Each number is 128 + 24 x the weight over its row's rms, rounded and kept within 0 to 255. Layers, rows and columns count from 0. Numbers have three digits each. The size before them is the row's rms in percent of the matrix's.

# up: layer 4 MLP up, 1280x320, rms 0.0974, rows 462-499, columns 160-239
# down: layer 4 MLP down (transposed), 1280x320, rms 0.0886, rows 462-499, columns 160-239
up462 105:113113142095135141138085099123140108069124179115099121132168126129092123123159133068105134136131146157089147109126176135144115094158126140154114119140142097151143164128174104166129119150069115099121122102105132127132113137137126119129102144
down462 092:131104148077120118125142151119172174164146154108132082137122115108132130134125107113162139132119159120096147144113200124131084125121112116134158148084121119120155130124142127177108102120114122147144130104164114106151126104117087095100109148
up463 095:131145076107150146161096106122129142135153100160138091132099059176098095137144154164129129142091142136142149161147132129107131128148150145128156141166131113152127129124113151131150066203135122128114138152106139127108155109131109078136145111
down463 097:098116195147135182147100097096123120130165160147100104110118113129139142143104103121225156158120096121131102131114139124103121102147107086112144145117130116164108099124105107101125132111132120130152090146141091134143132088107110113124126177
up464 100:104138122131110084175124140147114124151141096146116145156140150122116084120151099098121128100105129124104160163122124124131122143144103138100153110153090101097145137123124094078133092133155137114136135145150164120127099109175123113121095162
down464 099:106091111134080125110092116091147110088130126128112076128125108144111121110139124115143144110134085127112141132067116089144134231148123103127151138113142116144124137110158141117157105095168157096093184136132112148124167146129115137119161173
up465 091:155137147155114134148139152122128149140101136128114159152112154113160106138088139090151114173115107105142132109089102125158150100150113153135129125122124147125129125128146129135147098177114111144150143127117135139128105160134117092142115151
down465 096:121129130115137163133127144127115108105146123145117154147113155126104091094111119121166141097121154108163129156160112141111144149152135114147127160131116106096140178130133144124129104080164115084151162085115083090115083128114104167111129145
up466 102:120079120115131137115119160106080116110127144124148136156175118184169156093099105144137095146126146076124101139119167116125093138099123116153113149147123078090090102104097093136135073122134159135097143141119169148110099087083105060113092136
down466 103:158108069107113116101152160163109107112148130096146119151119178170118099092112122082109109161162106125121118089126130128095110163109140098160174161127102105127137122130167079074087159122133154088104129156133145135127118156105093119137131150
up467 096:143157078097079135177139143122119124105115099094111152099120093137137116118103185128084120115123116131145150118134126114108117121086100120096164113131084148129127133153164104173114145164140108148074162095102102119146136117125082116133106123
down467 084:162124122163171125104119145118102130133089137077182133161118150117146158143110122125106101162153165136073109114140171164166146123102160130153129174131161105143116140126131136162133135121159156102119174136147121169138112114104155150117144135
up468 099:196128154147103075136144124137142124149100177113140101168174125157129094122104135137126175130140148143150065125096115158139115124144133115102099116114128150116137152112130148131157139112111088181119121144127130137148144110105113120062144129
down468 103:133120155139106168138120105135127167141118157130165120116127085115156134125132101145129109119149159115162089105168133153170062125113135098150140146167135095081123100143129127181107132154148092132105115137087122140060146140110129126111120153
up469 115:123113128117106127102136141111082189124145136139114144140085098102125121188123123143115137126141136145117119140126171167100129140137116131145151105130129126163094116140141111124115170148119165072114160171148123124118097090103105142138106147
down469 110:076098149112158118122083116173143095136100078122115133125116121142122115165140148081091132122136131145077116146119118128118139117065098105171121130098141151166151160129103166122115134116054093121121159168144107096112127124069095188104113139
up470 104:133121124096130100145139126192101119174119173155105159147130133069126144110163134154119172147178117110109148140155136109165107139177118156138152165125142150138108092130152091177113105090130125126112167098095144113116102159133117114123169143
down470 106:153102108109139164137115139149172158137116139125087101121123102117066127138104091143074124131122131083157128104123132145104103128157156147149103097114134120115150179098086103117115102102110113110097109100173138119092144165127171180112124191
up471 091:166163096085137116127139092109141141134124134086153123163143140181165153129137094147113114128133139145095104157120095060135090116142113139119064133139149153089149124099125170112112120112136154102124156159149124118128109096152136099126144094
down471 092:138155148151125139108111098070131115098137125131137150127131155147150131096118162135124120135122117112103154170130085155102122081119111036158142120137124122097146130140157139147175172158154110132145115119134150124162139119176138145103161171
up472 105:126163141135182125082091112084117141115122131159111134112150164143110133176138087144134114137146119125109140151156140135171140134102115115147178092115100105134111128157113127104152105133162158104172134151146147119119143110076124176161137129
down472 102:144139110169128131134099159145162090053134150113106122139138131143122109162105139135139080103141109158176143103157150114137078109138071102151167136121113145095123094117137095142156177071155160132114131144123119138110099108102117117158115108
up473 089:108135127149122134095107134136120144124140158113174120126120167157139149106142167132099109125151081177114065062134113196112128119123091105157105148149154126139138108140121098138139115137136137084128105106130153112103160125189099094144137121
down473 099:155103143159175128093107129125171086092121255145131155145135121155149122139121152115105147088114083105142118097133139115126137100141142029123113141128112124127105138140115089126154142097142104132099143121145146110153116117096097132160129139
up474 098:134161145155077117101163113166146138122149134103123158127096141156160112109146144090141117147108135117132094141161133107171128123111123133165110131154095135148078070146157137128096121150173079085128169162099143097110168185135135118133133106
down474 108:124105125189165153132140143160086124113122154151090178091152151149112148109157122133126125174135131079110164116101110124136105128123090089127170132115133112148133166164100130165165125057127098140121111122118143091110104136129151134135132145
up475 109:130083114064140136115120124105159178157163112131115086100133116096157095133110124151158127137086142132124125145132111117125084163124115179147135111130154164083167123153137126103142132107105125138103089143128156086119121152158112138128175116
down475 102:129074093091125148121144129123116160122150093115105101154097113126093052096118104130169115148121114126072109100162129138123116142107175134131164115093130102151115128151114131168139147123137133151130145139143153135120082132158144134140140146
up476 090:111104149138114143152137140113194148139144100110120120120141087120114121127131111115153155119145120120107128156144116171140142119109134137126115144146097112170136083153154116122163167144130101146142128149131139084137126170106182119123114129
down476 080:107143126126078100110118114158134116103154197147154117127135123128142133147086092113218098157108118135134137110105112148165137183145161135164154108147112087131151126110140140128173102124130102161144182145129112117106138156091139147130137126
up477 092:124140114141140118088144132168140127175114127123136141133046110112125152098123132120081112150172159125104137139108107139167095159122123170124139127144179111171135142178152166106115116152119092128103141163093164131129128133114172101156168113
down477 098:144132092156118139142122125132146116122157139169134134134165153109148194113132185135159161120118110099104134125117098153129131099171103094135125126131120106110120130122156095100138080151151117170094123123145179130129131099097137136139166101
up478 100:154123111139138138108136120142108123130155140112147127170141102133124113134111108172132136164131131133129132108110106099128144146164148163145155157123120125088093156125093120128147150095119144159146152139128187119077148094135138156118131087
down478 095:076077141119173124150134123124129129146105169108115160137144166130150145151106148117148138112129128170131157099113158153095156129080095125141142128128150144135167118148116130118157137150143124155153161098143161166140108116125095110087147127
up479 112:107135151105158150108106125133104132126105137122109102126154176129117194141130121140101144125147133120137143133168106117090131088173122107153100127109094120150131148136117099108188113122181131124122114119121142151110126144124134139141114169
down479 109:156084111123141116090147129178107112129092102137103071133106166146124138084177122116085135107088134110132132148106145130161098124121117140130125163149129074118063126111177109137134099131132144116125111123140117158093158123108128093115104167
up480 105:116096145163129125131113178105111118165141142104147141108181082162115162089117175114113081110112134144172108150117130153111106148085134127152111145155124120189119138115123135133105132121138136079139133087119148085122098133129143076111113098
down480 107:199064087089116138114156115092128110141151091149122158132121149143112101117111189165131124174129112077136139131126099131115135105116106134162112094075151148131132103122122134171085081125186119103103101106166126137107102120122135109133156122
up481 112:139096065141170131133134144093160131117105131175141148098144112090118132105131173093136154147120157074120124131143144110112116125114177095120120131116137166109075118134091114124182097125123088145114104138133121168116113141097122124160193125
down481 114:123127121114130049143119120138118141085140110113119110079162129116133123130083122124121126134137156103170120184146126122131132122136133129153145076118147119125139138140124129138190109166127112134111147080133159125121109153138158122120136097
up482 093:144177134105134108103118107134112130087133116141109074137174108154116133187128110106126161144107115118140108146173130111109135191134138161122118138122172157163129199120136152152130132146091147107084120131173125148137100117143082115079152138
down482 099:149137123114135127135112101143130127105064163145120099120175101121141123138153126153145153122150063101165074152107133169153140152147123121126098122070123107150107130085119095156117129155102116139121158138120128161113108159141161138115121130
up483 107:146124114153095113172132139123107162130100102161165128140113076089111114108173155148102158101134159145148120100107127130155095143109117146088140131159152125089093109139119137118145091164125121068073178101169129124111121081107114161128122127
down483 107:110141104128127118135113170138124164129150167107165133159124158110143175121183145115138132086159098127135127122144117126118077163102102122137117110126141141084114177080141119126109137101135148149107149130138153124104127090135149155133128156
up484 116:162122144131171111138163097098126135163116149121147106171124143149145152160120113158096121100109153105157139125128139132123125117140086166112139131147177147156121128115109138089165119103090104135128107160150098150102122126124117117149104118
down484 106:100127111124121092164128157120134135139177085129163121126107124192127116147128113166085093156172100113159135099094179118130161120097125154122117103111100167146136129104117122152158085096136088094099142114113128164139102155128146090109073119
up485 079:081132094141107113135152122117087122174157154122128131120118159140174136133142142147151132112127167131147131169105083082097103122142138095141114110128103107089132072115133132107158136134138098104148092178104135163112071099109138116140137148
down485 082:157177139133097129116118105071123100132127183124163139146154149137125149149114112134120108118124117106158133111133130167143113119089171149160122109100160134137068133105083090123166102182113146115107145163102142131077128179132124097111113100
up486 108:133126115138113140109145112176086082121132088123068114157127158139106136116134143134084120151123128117090141070102132134154150125133102125084143146148160118138119146121120152151141102149156127116113129132138145112124069143109109117162129135
down486 097:078131146111132127149118108194109168100149180173170129117118140203125127138128128131137127106136096149173136133170150124135121143120119177146146095180134162106098150113112107115109159131110181151136154130091081146142133161141137118117127085
up487 094:106102076100110114155151142118120097108162146089164087114136091168125122129154139093139143096089119144146119129117096143106140150120119138098129101121151091153124092146165146114095132147114119124126127120148115134137101144143091120082121125
down487 088:142114115167138139148160105159131134136116190044130135168118129123150090174136126157183104115093093153120136093153166136118134108115147135128129105119135109127116101108139140125131119088116162153110111107144144159127129102077132121131096182
up488 105:143122125126146125117152147145138141135116124129141146117189116139183104106142146115113124088099162132108126081127073146152118149149170151144100170118117115146139104157110157120101118145114105138170119176114118084080130123155109091087181077
down488 107:088102123115128164107097154155154130101133137164130099103186135119140149102134147124138158154156156153133107121105124107091160116121142122124105146121130114187138135155101125070089146125090117133133114163112098124129120131116119097091132161
up489 109:097099129156158122139077104112113107122116111124140140148179177154124098131107153094124123149139146116101075165100168158104135150121128121149122141135134090162134143166153108107132203111141104123104146118124084159136120125150125107097130126
down489 109:106108093151079122197124079106135156125128149162123170102114116140167121108150083135123142169154111161153153097146145136150152102122116110124146157114115109117106089157141165111131148158088180133143107071109143096137110104142083122133079147
up490 085:107131135090129107128123140141074148111164057109105090160160155121152135169103131129110191089092123128129138132162125188103149117097132148101101101160131142152129145103162084147120128138148102084123158158122142103120121096131143156079120111
down490 097:172092130116114132132082104109125145125105224117161098117118158134135135107157118145158116101125155106138128162126130160140134149149113076095148118114124130128142095124153168122125134108116133095139146162117154134121150110118140134153117127
up491 100:161072129135087108103130139136086163151095135124140133167125097118120141147151143128118126151136149135136158205106138099133120156118114139114130108121137142117138099110149095144174065109159172193117149159119130113150123170155147119150147168
down491 110:127104107173079136131083136165130133121160133133097125158133128160130149152095124116117147124181108118133098183162118163117109120133145105127048148170134110149126163126139119123110101132170134099131100123144111132137119067151147131139118113
up492 097:192153076128130098128161098141158142090135127115124100124116070106116122139159149095089169116114135119137141153111127101119129157096138124131156093132165093154130116105113167148141107159165134112109170098143145093122130158132165125144165085
down492 107:162151132148138145139109139143158146115132121081063147128089141150138117134107108122123112159126121141157192136150166114087149139090089072122107094120106093163120112124070144153160122143119109090137129117129111126103069115136124130134142104
up493 103:167131099117182140160186129146060141071080087107128134155144132148142154118134134139114091136133108164137153111110151119129120107139116132109152130134126129106097128173169125138093118140145096138106126101135166122123140189153105114156160144
down493 111:147160140157086142148087098143113115114127106116194121100115104141174139076129139165096143131170144101132097136091132116117141137153099100119118136117111107123182189134108115132138100138122105148122139176146102158150125139151169092109157096
up494 106:125128140140117127125153098140110141162117091169148139102121164145098117121192109069129128115105153100133113136113119123108165155125136110134136109124097114136149116109164148088183083116137083120137139142109159136123120086092134126097135143
down494 110:116137147128138107146111158207177087130117128099149137091144099135146119121105149140125117118109128107112136159103130128137131151183118137162163152118122140116098128125143126120097117135120115115145113105093107123127150123107117206118088144
up495 104:169125095153154106147144133102122114141155111117191108117124103151168146128124116104110118134171132124142184156119116085141150130104115125109129073119118124094142124121108083113125144099134108079147167109162193106105103164089127134129163120
down495 104:127103125145138136156099141121128125130132161134150170114106172174121110100100159170137086158104106146153153143157160138083127123126114127131153127101116151166134121090150126138127119153095116125155140125144142123122106143056084161121171124
up496 104:097158129133143135096144158135115140109132127081156147127111138127117141120110128105110137187126133111168125124137122160124085155125131160120095131137151088125156137149128147137106109117077159133135136120121134134146077133091111100104135090
down496 094:171104117143151149118127139085128115144147176132140104120124170150123136094099116107098112169110148144124104104153119144138096127150180126132121132154108136111165129140100146148131173114122088168115103139117118121137120175107125092155150125
up497 087:146157124149082142104128122122153114094165080146111127108129143138134191119114089115139124165115130114082129099168138126100098130149126137130120172130145150118137113097170145164101119147133099131106105113134052111142149074099103094142143046
down497 103:131114105164057145108147141125110113150144165131121150108111153110131153121130142142128087117114090090113151133126120104174103134121103053111123128153108146118141147104123136138142092081126093108163105146163088126123135139118125140105164114
up498 108:116141113066129116086154146154092135137118161090114095148095115137161132135120149122095132135118107123170144162125119130116072087117158121126108076097150157138175116130153141123100098124124131147189110116121145145113076162106144126184158120
down498 107:140122156143163132157091150153107111167166157154145108092083105131090120128150133145186117130144134118115154168149106103126136151142115119110172119125146145106129065137133146100148151124121111148121127121085154140133148121096151137094144132
up499 108:124142096175177106167157138128126110101156141090107132083160092131131138132085127086148122138163116151138112124105094142121170151135154144128082140105172136114131106080133122106142141151116139139141138108099161108129130107083130116122145116
down499 113:125094092157123159112097126146138108135161117124160160090120141163115109115177133114112121115147144122130135185155088109136162107083156101144117143179149139131099165095136128134130126159100101153168120124149128141118127138102170144119116150